From a checkpoint of a small transformer trained on Wikipedia.
Size: 12 layers, width 1024, 12 heads of 64, MLP 6144 tanh GELU, vocabulary 8192, 199M parameters.
Architecture: LayerNorm before each block, learned positions, biases.
Training: a variant of SOAP for these matrices, 761M tokens, 3203 steps.
Each number is 200 + 30 x the weight over its row's rms, rounded and kept within 0 to 999. Layers, rows and columns count from 0. The size before them is the row's rms in percent of the matrix's.

# down: layer 4 MLP down (transposed), 6144x1024, rms 0.0568, rows 2944-3043, columns 480-511
# up: layer 4 MLP up, 6144x1024, rms 0.0597, rows 2945-3044, columns 480-511
down2944,093,206,200,157,214,174,219,184,165,215,219,204,189,232,206,180,181,247,181,158,180,196,216,185,174,243,209,178,196,289,196,208,159
up2945,098,168,224,176,223,160,230,249,194,205,200,199,243,176,201,215,255,185,178,165,169,137,215,183,217,245,183,173,151,217,177,198,180
down2945,099,169,166,173,228,214,211,202,204,195,156,242,189,161,216,215,198,152,190,229,220,217,230,182,131,204,228,252,257,181,176,221,150
up2946,105,239,221,241,214,235,186,221,207,184,196,256,198,196,171,159,215,213,215,189,178,173,183,218,217,240,177,201,233,252,196,196,188
down2946,097,208,175,197,191,179,205,194,208,188,212,220,208,203,184,245,242,217,194,263,171,209,190,215,167,216,204,208,171,211,227,188,185
up2947,115,230,194,202,176,209,149,197,208,232,230,271,231,209,162,185,185,205,172,201,190,188,190,192,216,227,198,205,173,280,210,167,169
down2947,098,128,199,251,178,145,226,229,200,241,230,230,213,121,213,259,156,256,205,191,192,227,186,212,168,193,176,121,182,148,215,249,208
up2948,096,193,210,214,217,189,261,158,138,228,207,196,235,213,209,160,223,206,222,181,213,250,171,286,186,193,169,205,189,239,227,184,168
down2948,097,185,156,227,178,208,214,224,177,212,192,269,213,216,223,182,220,196,208,227,204,192,192,229,207,179,242,193,245,227,160,200,177
up2949,086,224,195,211,210,172,189,174,232,196,205,194,221,210,220,207,151,212,227,214,183,224,236,197,196,179,180,170,198,177,165,184,209
down2949,093,230,205,212,157,195,165,213,189,218,215,201,193,192,248,186,251,160,136,220,180,209,200,220,216,264,186,195,237,242,209,192,183
up2950,099,196,193,196,174,204,175,191,231,219,180,206,194,223,190,222,197,240,195,211,192,198,161,240,193,239,183,173,212,204,227,184,226
down2950,098,186,203,177,208,223,204,143,167,166,174,215,217,211,251,211,150,156,201,221,206,196,216,143,222,144,206,233,215,181,199,168,185
up2951,104,158,181,270,235,181,171,172,140,174,211,189,182,168,232,174,209,226,211,189,198,247,200,186,225,210,201,233,209,171,234,191,174
down2951,103,180,234,237,224,218,263,218,251,207,161,225,218,219,198,211,200,181,214,251,248,241,190,190,178,208,173,211,207,226,197,223,226
up2952,100,225,212,250,148,251,179,196,188,242,177,182,164,198,188,211,201,202,168,161,217,181,189,243,217,201,168,235,200,172,177,225,194
down2952,100,125,241,216,225,167,180,143,221,217,206,235,188,229,207,172,198,237,204,172,232,131,135,214,150,144,195,178,229,219,219,200,220
up2953,097,189,193,196,171,149,222,247,261,237,197,175,232,225,184,242,172,176,215,147,203,233,197,215,219,220,183,248,173,212,148,128,189
down2953,095,196,197,163,219,220,207,213,142,158,168,229,226,244,156,165,220,175,239,148,192,209,198,188,187,199,205,202,186,219,229,188,208
up2954,106,201,200,163,273,142,184,235,202,215,199,223,235,193,232,212,213,189,230,172,186,191,224,210,184,246,206,202,213,201,233,230,180
down2954,102,209,226,204,212,189,176,187,193,192,183,145,210,213,271,246,170,199,172,170,206,205,187,191,225,254,210,250,210,213,256,140,191
up2955,097,238,179,218,161,204,213,175,146,199,159,211,176,192,213,198,183,150,202,187,216,161,222,260,241,235,187,248,189,225,226,206,201
down2955,099,224,172,185,216,203,179,206,182,198,191,175,239,202,227,218,170,236,154,204,225,183,193,203,153,183,202,205,206,252,183,199,220
up2956,110,198,162,232,161,232,242,218,182,220,172,216,180,251,201,196,207,200,185,208,211,160,233,256,212,152,184,191,191,207,189,237,182
down2956,103,214,202,169,183,194,213,197,231,278,217,195,227,215,191,196,253,264,203,230,176,245,190,209,220,211,229,199,205,199,185,213,202
up2957,107,210,206,185,212,198,174,238,179,179,214,225,158,199,277,251,181,168,164,197,183,140,181,198,106,224,250,219,246,168,185,236,283
down2957,103,155,165,200,168,228,174,213,187,209,208,221,194,241,161,162,160,208,223,231,214,224,187,192,146,178,134,201,211,201,182,190,242
up2958,105,233,192,181,133,188,222,267,167,214,187,155,197,184,197,178,236,192,219,194,89,167,193,176,194,250,160,242,240,189,190,227,190
down2958,103,144,202,213,249,132,213,154,171,223,225,186,191,216,191,184,174,181,218,235,202,215,168,247,161,177,198,236,204,177,200,208,261
up2959,101,178,221,178,159,186,236,186,212,200,230,191,230,232,216,206,268,177,234,219,180,188,248,158,188,247,199,186,219,171,188,191,181
down2959,101,196,180,149,158,243,217,204,198,172,219,200,190,215,169,165,139,248,142,209,208,232,267,179,229,187,219,187,203,227,267,200,231
up2960,106,227,168,191,187,191,157,210,217,211,219,199,179,171,219,244,222,165,217,175,156,215,154,171,235,237,206,207,231,184,197,172,184
down2960,106,187,204,221,179,168,249,220,194,173,244,180,177,236,183,155,205,274,194,226,182,193,222,169,186,203,179,153,182,178,180,194,209
up2961,107,202,223,222,215,187,295,204,210,229,233,198,230,218,176,231,173,227,229,173,170,219,231,187,207,221,181,188,215,235,182,196,109
down2961,101,201,153,251,158,217,247,212,199,205,198,184,155,143,129,249,154,207,185,249,248,173,189,243,225,143,222,240,213,132,131,167,178
up2962,100,227,180,159,219,232,253,174,203,183,193,178,234,202,177,150,205,215,151,156,246,201,185,149,178,158,200,175,167,165,156,208,191
down2962,098,210,184,206,216,171,212,218,207,218,193,186,213,203,239,165,208,209,159,179,161,235,220,291,152,164,188,195,222,162,237,200,195
up2963,095,166,160,200,232,223,178,178,124,198,235,220,201,157,265,141,223,192,266,169,173,195,183,207,222,213,175,158,216,185,137,195,121
down2963,099,198,258,142,174,164,168,219,182,163,205,185,178,174,220,195,202,160,203,164,233,152,162,192,268,230,211,175,193,228,133,197,218
up2964,112,288,148,229,182,170,260,189,237,211,177,197,138,233,225,186,237,215,174,214,222,264,299,180,248,251,209,233,179,235,166,218,175
down2964,111,227,211,154,248,175,215,163,239,217,208,208,158,183,221,171,199,154,223,203,206,195,233,175,122,177,179,177,195,175,174,187,165
up2965,107,253,228,195,249,232,220,201,195,144,243,174,186,203,147,145,177,220,232,206,241,209,180,242,190,138,212,152,201,238,207,176,192
down2965,094,177,187,210,215,217,193,192,234,144,210,224,185,246,224,204,196,149,225,163,136,188,242,158,167,192,186,191,248,194,213,222,182
up2966,097,239,209,229,152,243,201,205,178,250,200,226,188,166,211,216,148,196,201,169,187,163,272,212,218,254,193,157,218,192,224,281,173
down2966,100,193,196,216,192,259,203,186,176,200,240,201,193,195,167,214,168,255,211,233,156,196,212,250,194,247,185,285,261,221,203,174,210
up2967,096,171,203,198,212,251,209,218,142,173,248,226,181,216,247,163,188,238,215,253,201,185,187,209,163,234,227,203,85,235,192,184,266
down2967,098,185,218,206,193,159,225,222,186,191,204,238,184,217,195,210,222,252,181,164,231,233,173,221,200,215,226,212,168,191,199,217,285
up2968,089,221,179,191,182,179,238,201,198,236,204,153,185,192,240,236,170,187,196,205,216,195,195,197,228,223,217,177,258,202,209,155,211
down2968,095,221,192,155,215,274,192,203,219,136,151,211,191,209,154,199,222,206,222,179,186,153,259,145,222,238,216,245,190,159,195,164,192
up2969,107,232,191,178,192,219,185,252,207,234,157,192,194,220,255,210,141,195,224,153,221,226,254,233,210,198,173,216,187,215,196,245,233
down2969,105,210,191,200,226,181,181,207,198,181,253,184,200,214,171,187,210,208,186,168,158,251,202,192,252,209,237,179,224,198,157,197,248
up2970,105,236,181,193,191,202,229,203,189,176,198,231,210,228,217,196,146,249,230,240,126,191,253,203,198,139,146,215,201,182,200,243,222
down2970,108,300,189,226,128,221,194,162,207,149,207,222,204,208,231,176,158,190,219,194,211,198,215,204,252,218,216,134,217,203,194,242,192
up2971,097,200,219,192,176,151,222,195,212,190,240,177,172,182,147,195,190,202,191,166,219,187,212,199,208,201,117,223,185,260,234,197,156
down2971,100,189,250,189,244,199,221,229,179,153,194,213,190,165,214,217,214,204,162,196,179,228,169,239,168,206,157,206,174,168,234,170,166
up2972,097,200,193,186,222,175,204,190,205,177,185,235,224,218,187,232,214,179,206,200,191,241,211,204,199,236,222,162,224,204,196,236,174
down2972,104,134,220,192,139,247,200,187,204,165,195,198,215,196,199,187,171,228,164,106,185,116,233,197,168,204,134,232,147,233,179,201,201
up2973,113,205,220,181,216,202,230,230,225,209,189,230,220,189,155,215,181,155,193,224,162,183,193,208,189,144,203,201,205,162,215,257,239
down2973,102,227,249,196,171,227,218,204,175,235,168,172,219,218,173,171,182,172,211,205,233,223,169,167,181,186,204,194,250,173,167,196,204
up2974,096,189,205,205,146,203,211,228,168,175,228,243,129,172,218,157,256,193,241,213,256,198,234,219,233,154,216,281,199,217,179,177,174
down2974,097,156,198,198,206,222,127,277,114,139,207,196,188,179,144,252,258,176,179,175,223,245,211,241,222,234,239,166,235,200,232,231,215
up2975,103,198,202,193,181,179,244,196,182,224,226,201,219,206,234,135,245,217,190,141,169,217,203,192,204,197,174,166,201,217,227,208,223
down2975,100,212,190,185,208,192,226,239,199,255,162,210,211,241,189,167,244,216,200,158,218,154,208,208,165,172,212,221,206,163,201,194,164
up2976,099,183,252,92,201,152,198,193,197,227,193,182,231,210,210,224,98,214,232,182,231,239,166,214,149,166,253,208,245,190,206,210,160
down2976,104,226,237,195,210,171,213,179,211,234,178,265,189,156,230,228,177,204,220,207,174,201,209,223,229,198,220,254,191,207,242,164,201
up2977,096,208,197,193,225,261,263,176,196,180,163,189,218,195,213,195,192,197,226,184,182,196,211,163,196,170,170,165,209,229,261,202,189
down2977,097,180,170,213,222,191,211,217,207,262,159,214,197,147,214,166,204,207,170,235,193,181,221,150,209,223,224,199,218,213,175,238,196
up2978,092,245,222,190,208,210,180,214,254,138,248,194,221,189,225,200,176,172,209,175,223,235,227,182,202,159,160,211,159,172,231,209,175
down2978,098,231,207,96,190,247,186,194,148,180,189,187,223,215,201,202,182,199,169,186,244,224,213,189,105,226,224,219,245,231,175,208,195
up2979,096,192,184,253,205,252,183,153,203,210,162,223,216,162,228,201,203,186,202,195,232,170,128,226,205,226,134,252,204,273,217,134,236
down2979,094,208,204,186,186,192,250,213,168,231,156,225,225,228,155,227,163,194,151,295,157,198,171,180,182,196,168,169,190,235,183,188,212
up2980,114,232,161,149,204,208,178,207,198,269,192,153,230,212,177,200,170,191,228,207,245,183,152,210,205,215,206,213,184,139,182,200,193
down2980,108,197,201,197,216,160,123,214,155,252,231,221,190,202,198,177,182,178,150,207,205,213,217,199,174,235,230,210,180,202,215,154,148
up2981,097,227,244,186,234,226,246,176,151,236,199,205,202,246,190,205,226,239,261,176,211,175,237,265,175,191,166,237,180,192,193,245,244
down2981,097,185,133,165,161,172,178,140,183,222,228,217,203,155,193,162,167,185,229,214,186,170,186,195,169,194,196,217,191,193,243,184,238
up2982,101,227,197,257,217,220,216,228,247,186,258,166,203,180,193,203,271,206,205,185,231,254,135,212,161,197,243,172,216,297,235,229,221
down2982,100,194,227,124,188,185,248,233,213,168,160,169,231,221,188,228,171,247,187,209,219,191,220,233,164,204,219,152,221,184,219,202,205
up2983,104,234,196,176,198,180,244,218,189,164,269,161,230,238,154,203,233,267,210,198,213,227,235,156,184,178,144,206,241,190,177,158,212
down2983,101,203,190,199,198,127,142,165,230,236,178,264,214,267,230,237,223,161,234,218,207,157,170,194,204,180,232,183,186,201,198,211,180
up2984,095,152,244,223,242,209,196,240,205,232,247,179,272,190,217,141,228,213,230,184,210,221,278,180,198,210,196,226,166,159,234,244,200
down2984,097,173,182,101,199,221,191,173,156,185,193,215,201,187,216,161,190,237,215,241,163,188,183,209,183,246,206,177,156,198,222,197,254
up2985,086,156,210,153,200,229,227,190,236,174,211,190,194,165,244,170,193,225,194,179,179,194,202,205,180,221,231,137,209,226,202,239,187
down2985,089,164,169,219,240,177,194,165,232,221,243,223,205,243,202,153,172,190,213,176,186,243,249,199,176,155,192,255,165,225,142,182,193
up2986,094,236,183,194,184,167,238,212,194,197,211,192,202,181,248,210,194,195,188,212,204,173,218,215,164,173,172,216,231,184,163,177,175
down2986,096,166,197,199,165,180,236,221,204,140,235,185,225,187,189,161,264,143,211,284,188,173,210,170,207,169,191,211,233,172,118,166,149
up2987,097,196,209,207,237,205,220,225,222,244,209,218,262,177,198,198,204,203,204,200,177,184,208,211,210,186,149,155,204,202,206,181,207
down2987,096,237,142,216,182,203,180,217,208,215,169,191,164,205,185,209,210,196,251,143,191,199,218,172,237,190,187,157,151,130,137,227,225
up2988,097,232,182,240,137,191,246,212,265,178,232,176,211,207,234,207,204,162,166,205,253,190,192,209,167,198,220,186,221,214,222,189,195
down2988,104,192,211,183,203,260,200,242,175,221,216,191,199,224,164,171,150,206,149,233,184,229,206,186,236,210,190,210,141,208,220,184,208
up2989,102,225,192,263,182,254,201,158,204,181,195,167,230,165,158,230,204,172,164,234,200,198,172,161,243,198,221,174,204,238,205,225,267
down2989,107,120,163,189,178,204,178,215,189,149,186,168,251,160,234,229,176,217,237,241,254,215,187,254,160,227,180,233,185,248,221,210,222
up2990,098,216,194,226,203,192,212,205,232,178,228,177,172,162,219,219,211,198,250,241,187,212,220,223,228,198,200,123,185,145,266,202,208
down2990,096,180,168,199,175,204,190,139,216,178,253,193,197,232,222,133,216,194,234,195,200,184,182,214,235,186,240,188,179,146,297,150,170
up2991,099,161,196,193,187,155,152,186,191,191,153,203,210,229,183,238,205,220,198,221,164,183,165,165,210,161,213,193,220,145,238,160,206
down2991,101,174,199,144,175,189,271,246,211,191,193,215,188,178,211,213,166,168,206,281,219,167,194,225,156,239,233,194,226,234,278,181,169
up2992,101,201,206,215,179,186,134,245,238,211,184,196,198,248,203,218,246,224,229,175,160,221,191,206,173,147,233,226,231,220,198,172,195
down2992,097,189,206,186,231,205,225,123,233,206,185,231,285,201,189,215,162,199,163,205,188,181,183,171,185,179,211,214,158,196,191,203,139
up2993,104,229,215,191,151,224,238,211,185,185,178,224,231,252,218,216,193,152,212,194,219,177,218,170,228,265,227,188,238,194,224,171,228
down2993,108,187,217,166,244,264,219,199,186,233,233,189,208,196,165,234,240,225,151,205,235,218,188,244,206,198,189,138,215,188,223,181,178
up2994,101,155,189,223,220,190,238,170,196,196,145,178,253,223,199,247,193,222,153,148,250,219,208,225,208,145,218,239,212,190,234,171,239
down2994,101,212,171,174,207,216,153,158,200,146,185,185,182,213,222,205,176,187,222,186,209,110,207,183,264,164,184,144,173,133,200,223,224
up2995,101,251,190,193,176,183,204,185,170,222,173,136,249,194,190,180,201,196,154,195,260,234,169,190,234,167,257,207,188,241,202,180,207
down2995,104,230,206,225,206,253,229,175,223,204,162,212,174,162,164,259,212,179,246,222,159,233,197,216,171,195,154,158,229,250,200,216,232
up2996,105,214,230,258,241,202,206,204,203,216,205,203,215,232,202,195,166,253,235,152,176,183,190,213,172,218,144,247,174,141,245,207,204
down2996,106,195,220,192,141,181,263,126,138,153,152,192,141,204,166,228,151,206,244,187,185,202,233,197,230,214,156,205,216,146,186,190,207
up2997,102,179,191,194,180,198,164,235,235,197,269,204,181,184,175,205,189,231,212,243,162,183,187,207,160,198,253,222,174,267,157,211,167
down2997,102,167,173,170,164,200,220,234,192,199,184,191,182,209,189,248,196,165,208,237,207,279,231,157,249,218,196,210,188,217,190,179,219
up2998,098,212,198,195,166,176,215,188,246,211,152,159,186,176,216,157,247,248,166,182,244,149,214,222,248,188,271,258,200,190,196,226,178
down2998,102,167,161,214,183,150,200,195,191,187,183,195,242,182,232,188,225,199,215,182,215,195,181,185,167,194,175,180,205,222,192,174,213
up2999,089,194,231,169,253,200,159,194,190,189,208,214,194,173,182,192,214,140,202,174,172,190,216,205,184,196,203,241,207,169,175,198,224
down2999,095,214,186,230,151,242,176,192,211,211,192,179,161,185,215,171,213,164,169,219,223,180,204,214,189,206,210,170,196,234,222,185,225
up3000,099,201,176,226,199,195,162,186,218,217,186,222,180,244,188,202,180,213,160,230,170,208,153,215,204,231,200,202,219,180,259,202,205
down3000,102,229,165,150,205,234,192,207,198,217,223,205,172,147,204,196,190,187,186,207,206,218,187,214,145,190,233,219,208,167,168,198,195
up3001,093,262,213,207,200,201,208,177,222,204,142,207,224,205,222,205,243,229,153,200,203,242,249,147,211,245,234,215,185,155,176,179,196
down3001,101,251,225,270,173,183,213,187,164,238,160,174,233,209,205,223,206,197,161,163,227,189,260,213,177,171,219,161,209,234,246,192,181
up3002,106,206,194,228,224,192,196,213,229,203,201,222,142,187,204,206,179,188,187,225,294,211,223,223,182,196,160,191,179,220,157,184,207
down3002,103,179,238,180,238,189,170,201,205,209,122,169,243,128,187,217,137,249,144,179,177,194,205,230,173,175,212,207,127,161,186,188,252
up3003,098,170,204,204,155,198,203,226,209,194,219,149,188,211,206,201,165,168,231,238,187,211,208,238,205,197,214,188,196,205,233,229,180
down3003,103,165,192,193,252,140,221,161,225,269,173,189,217,244,140,215,143,190,256,148,252,226,148,225,180,205,203,208,190,161,197,184,180
up3004,101,188,226,179,181,223,200,202,197,233,200,176,240,249,216,213,233,212,152,181,200,205,185,222,155,184,238,217,174,241,182,227,155
down3004,101,163,183,228,217,210,187,205,193,178,200,227,178,190,231,212,184,197,269,168,207,171,250,241,175,184,170,206,197,177,181,142,188
up3005,096,176,148,204,167,241,233,157,188,176,261,167,211,251,184,210,165,176,236,226,222,191,173,170,195,216,194,202,226,239,193,210,205
down3005,100,184,192,220,220,190,190,177,172,227,280,171,220,213,188,174,180,231,147,229,199,140,197,157,208,156,188,194,196,185,212,218,173
up3006,102,219,257,170,295,184,185,198,220,200,170,187,206,201,160,154,190,218,132,156,138,208,141,209,212,181,196,225,171,181,213,192,214
down3006,106,177,257,196,202,183,195,237,216,184,231,154,194,163,239,236,162,204,239,170,205,197,208,218,206,190,174,227,188,270,239,212,203
up3007,093,171,201,224,229,194,233,223,159,226,191,203,212,247,149,210,233,229,242,187,185,177,200,202,170,179,215,212,161,206,156,169,232
down3007,097,177,203,202,187,191,231,226,190,198,115,199,196,243,185,176,186,249,206,175,209,215,207,195,170,150,226,189,194,217,219,228,165
up3008,093,148,176,251,177,223,172,195,184,141,236,232,199,238,219,203,182,177,230,178,161,262,198,198,158,184,188,188,212,194,234,234,170
down3008,098,217,236,198,194,220,205,210,222,249,178,240,205,169,203,183,212,211,224,195,191,190,224,206,177,207,217,215,157,155,204,130,167
up3009,104,189,275,240,175,190,197,207,204,193,226,173,224,219,187,191,250,249,165,221,206,252,191,162,147,211,148,211,274,159,177,200,182
down3009,107,187,220,215,261,186,207,191,212,197,127,221,240,222,198,183,199,194,210,221,137,244,229,191,192,207,186,155,195,157,207,204,197
up3010,104,258,239,185,168,201,152,214,185,188,221,180,192,237,197,211,226,191,193,193,219,197,225,184,201,191,218,220,188,207,195,229,191
down3010,104,169,188,248,194,258,188,268,161,195,193,192,187,153,220,166,201,185,185,229,201,202,206,181,170,218,203,153,210,159,188,192,204
up3011,092,205,186,198,195,204,252,182,158,192,251,216,253,201,191,224,184,223,194,153,206,229,245,210,218,206,282,212,208,181,206,211,213
down3011,095,171,206,195,194,155,204,237,154,177,206,203,232,209,217,265,180,155,202,206,197,217,155,233,185,236,164,182,158,190,196,206,205
up3012,098,211,172,162,193,199,212,158,190,185,159,227,178,221,178,217,185,230,198,212,210,197,223,250,164,171,198,186,162,215,211,195,229
down3012,096,166,190,193,158,233,222,223,195,253,218,206,213,227,238,227,251,172,213,233,212,230,187,190,166,184,248,226,176,210,231,172,197
up3013,110,115,236,172,203,183,172,250,142,214,155,150,166,175,165,214,156,195,179,180,232,181,208,206,165,218,201,149,204,200,204,145,158
down3013,112,206,208,214,181,244,174,195,201,219,219,186,161,166,172,186,210,167,170,226,214,155,174,260,259,180,231,179,209,235,180,192,186
up3014,098,222,169,208,221,230,218,201,194,208,207,173,158,236,228,161,195,188,206,165,234,183,212,144,116,149,134,236,208,201,174,202,138
down3014,096,165,185,170,219,185,268,201,209,185,203,221,231,220,246,167,207,191,177,210,189,164,218,197,218,192,200,187,153,146,226,204,163
up3015,091,177,236,206,201,192,240,169,167,190,185,235,137,265,233,189,241,253,185,214,159,178,179,188,154,209,245,136,185,176,187,198,169
down3015,099,201,247,189,183,257,213,184,186,219,201,195,171,245,209,182,183,153,162,261,196,144,211,171,237,175,180,184,198,217,205,182,201
up3016,094,204,214,209,189,227,219,226,230,201,215,200,262,206,207,164,235,191,217,186,186,223,185,210,173,204,178,194,199,123,233,186,169
down3016,097,229,172,167,190,250,211,221,228,228,198,227,198,205,174,171,191,218,167,254,211,167,244,234,194,176,169,141,228,189,236,232,206
up3017,104,115,217,255,194,174,253,194,220,185,213,206,237,213,206,154,200,234,188,218,194,199,197,223,186,241,215,137,216,223,220,233,194
down3017,107,163,186,204,243,199,229,198,196,180,228,172,181,154,206,186,195,174,222,168,199,213,192,202,217,213,216,192,232,205,180,209,196
up3018,097,198,185,161,177,165,203,145,195,212,215,179,222,216,186,213,241,171,236,176,177,177,205,253,227,217,207,211,257,153,205,242,177
down3018,102,227,212,230,221,155,217,248,215,195,210,222,220,247,200,214,249,263,204,193,219,242,224,159,153,221,248,174,181,205,228,229,205
up3019,107,194,205,183,189,153,207,225,221,164,213,221,287,211,197,282,191,232,220,224,168,246,174,231,175,248,226,228,191,194,178,241,191
down3019,106,176,185,148,251,220,264,220,204,209,218,219,192,180,215,152,235,190,178,209,197,204,235,224,200,213,208,184,196,253,256,191,246
up3020,101,202,148,179,240,171,218,211,224,177,186,228,226,177,199,252,178,153,245,176,168,209,229,155,167,187,195,208,197,212,203,157,154
down3020,099,189,179,222,185,198,208,174,216,276,179,206,205,214,234,254,178,200,163,211,191,229,201,202,218,203,189,223,210,239,218,179,189
up3021,097,218,202,182,201,244,191,211,131,202,223,163,247,187,180,227,183,243,243,169,186,211,165,217,202,181,233,219,166,226,261,212,172
down3021,103,220,216,207,189,214,176,189,233,182,181,182,174,245,159,200,227,188,193,153,171,165,174,217,236,191,193,213,201,205,161,185,181
up3022,107,199,187,219,217,211,211,220,154,220,185,223,258,241,173,212,183,259,204,265,240,189,225,204,243,223,168,182,213,191,229,159,184
down3022,103,204,280,166,212,230,160,208,250,243,225,221,164,126,168,237,204,185,206,188,220,203,209,156,184,167,219,197,167,189,225,178,192
up3023,101,206,168,210,206,219,186,202,208,223,198,260,176,205,243,205,182,185,196,220,182,229,268,226,199,203,213,173,173,223,187,175,183
down3023,101,228,207,183,129,176,186,186,252,204,189,242,219,179,191,254,231,185,265,151,125,190,179,223,171,175,197,203,187,224,200,152,225
up3024,091,243,220,196,143,233,189,203,180,205,243,226,244,233,179,182,179,231,218,203,194,259,177,237,192,227,260,174,252,175,151,211,183
down3024,099,191,197,237,249,199,173,236,212,215,203,229,167,168,248,244,251,231,227,224,189,251,199,199,246,211,192,199,226,197,188,152,165
up3025,094,170,197,230,210,201,201,147,240,193,207,171,116,214,215,197,222,206,210,216,196,186,224,210,250,236,199,189,200,177,215,222,260
down3025,095,186,229,268,193,167,155,224,233,244,225,229,257,169,211,208,183,175,204,182,228,211,175,195,103,225,193,227,217,154,192,204,204
up3026,098,225,155,231,204,205,175,206,198,214,238,177,205,212,271,253,265,241,245,198,209,161,214,167,282,253,223,219,213,262,202,194,185
down3026,101,221,202,147,236,182,214,215,192,182,217,202,219,219,178,154,196,166,233,199,197,194,139,191,162,160,185,229,143,208,244,197,220
up3027,093,186,161,194,191,216,203,205,216,250,220,195,204,187,278,207,186,201,201,222,178,199,172,151,283,191,207,233,214,170,239,247,208
down3027,098,208,202,175,166,190,208,228,234,188,227,149,182,189,201,172,215,169,201,221,168,225,189,178,232,199,164,206,158,188,140,195,242
up3028,102,234,181,242,206,203,125,246,225,185,166,173,210,210,173,160,203,206,237,151,192,191,198,203,146,225,210,228,213,225,170,178,156
down3028,099,261,144,213,200,188,179,159,139,239,278,180,245,186,204,192,192,211,212,226,226,154,245,214,193,242,180,215,149,214,194,192,173
up3029,094,135,198,171,222,215,226,191,201,207,250,187,212,202,185,207,162,224,210,185,246,234,176,169,246,240,221,164,213,218,229,142,208
down3029,095,270,219,230,143,250,197,214,211,233,190,203,202,175,183,234,193,183,173,221,200,162,203,199,214,225,214,132,176,199,177,154,173
up3030,105,194,212,197,174,191,135,231,213,167,181,174,165,213,197,191,251,195,227,215,213,253,161,196,215,228,198,226,183,232,171,190,188
down3030,102,237,169,195,206,199,223,210,162,140,153,199,239,212,163,195,194,196,182,158,171,189,210,180,239,183,169,153,204,181,203,204,250
up3031,092,183,192,171,218,206,163,225,156,187,147,137,196,159,209,222,172,176,159,186,170,255,218,207,201,164,190,217,222,250,191,199,211
down3031,091,175,135,196,175,210,241,183,203,200,257,235,141,170,218,188,176,223,179,221,220,264,204,176,228,175,196,164,168,199,219,145,186
up3032,103,191,246,247,212,182,220,206,186,254,232,212,178,202,174,198,185,210,173,216,198,229,137,186,220,175,190,224,180,173,193,159,141
down3032,109,189,210,221,225,148,213,219,187,257,152,243,162,206,193,240,200,190,183,195,215,273,202,200,251,187,199,225,186,185,235,157,133
up3033,091,212,235,233,218,234,235,192,196,202,178,216,201,195,200,213,157,208,211,199,255,136,169,208,187,208,215,184,179,269,154,199,218
down3033,095,202,186,196,181,207,159,247,215,182,220,133,203,232,208,222,226,201,195,203,199,168,158,197,229,175,214,223,189,207,196,193,230
up3034,095,206,228,149,144,205,203,209,195,171,197,199,192,166,200,176,258,243,222,168,166,199,283,179,279,192,181,193,107,205,175,199,203
down3034,094,205,182,172,147,216,265,240,198,242,189,234,213,207,183,193,208,197,223,208,231,180,197,231,214,183,197,163,159,261,222,210,211
up3035,102,231,209,210,281,218,221,208,230,197,171,219,216,171,209,170,181,194,145,200,234,137,195,193,155,155,192,244,198,213,179,193,156
down3035,104,209,173,204,228,162,224,175,198,213,282,234,165,190,195,173,124,140,231,238,189,186,163,194,206,153,204,217,189,182,246,185,232
up3036,091,183,234,184,241,212,227,188,183,169,254,167,134,192,194,198,181,207,193,248,198,165,195,192,218,213,242,279,207,198,170,185,244
down3036,097,177,234,215,237,194,185,152,208,208,235,253,216,187,202,217,161,191,189,183,177,227,206,188,228,220,224,220,204,208,162,180,133
up3037,092,229,217,202,213,244,125,209,210,207,185,186,177,242,191,189,190,236,220,207,201,190,201,214,264,202,197,198,196,227,170,182,184
down3037,097,253,187,172,180,151,220,186,259,159,210,191,184,219,168,207,156,176,214,203,218,212,190,225,267,174,187,140,201,187,211,203,260
up3038,105,239,194,243,153,269,190,127,190,213,228,205,161,186,240,174,137,199,204,186,154,173,170,230,231,180,162,201,237,159,194,201,142
down3038,098,201,180,234,219,199,245,224,144,233,165,191,180,176,229,233,225,200,224,173,187,223,175,194,209,228,151,204,231,163,158,210,234
up3039,092,278,209,269,213,205,253,184,171,196,188,160,190,243,247,190,252,228,177,160,256,204,227,165,189,243,170,180,183,178,236,194,183
down3039,096,228,118,192,250,172,199,197,180,169,213,192,160,235,186,191,165,178,163,152,259,254,183,257,211,180,164,156,188,188,139,188,204
up3040,119,191,257,219,255,203,267,146,233,167,281,208,232,235,166,172,185,173,193,201,217,209,206,231,166,171,173,187,205,204,211,246,198
down3040,109,240,175,178,209,179,218,215,164,143,266,200,226,169,207,225,180,163,202,187,213,215,223,184,146,180,147,233,212,177,207,203,198
up3041,094,210,200,215,216,209,223,163,167,199,202,194,194,166,235,120,203,188,199,195,158,194,183,184,199,277,185,232,162,197,217,146,227
down3041,094,226,179,230,208,176,225,257,201,182,171,182,178,187,167,126,194,199,186,230,245,199,223,198,204,208,220,170,215,223,209,189,194
up3042,101,183,187,202,221,150,130,180,200,164,202,199,199,161,228,157,182,217,167,150,229,189,167,205,135,188,145,253,255,189,196,226,204
down3042,100,157,144,235,229,193,180,181,171,218,189,207,208,203,172,220,219,226,200,165,173,216,163,181,172,140,223,228,187,203,176,187,191
up3043,100,216,180,220,179,248,204,170,187,172,186,185,206,198,206,186,212,223,220,148,162,245,256,239,177,182,137,112,195,167,231,190,233
down3043,103,232,243,180,179,207,210,197,196,211,173,197,229,182,220,179,168,186,215,175,208,158,248,157,180,189,235,170,166,203,278,94,185
up3044,103,232,197,180,191,207,152,255,209,204,211,170,187,203,232,251,243,215,195,248,220,160,190,221,274,206,162,175,243,212,192,192,205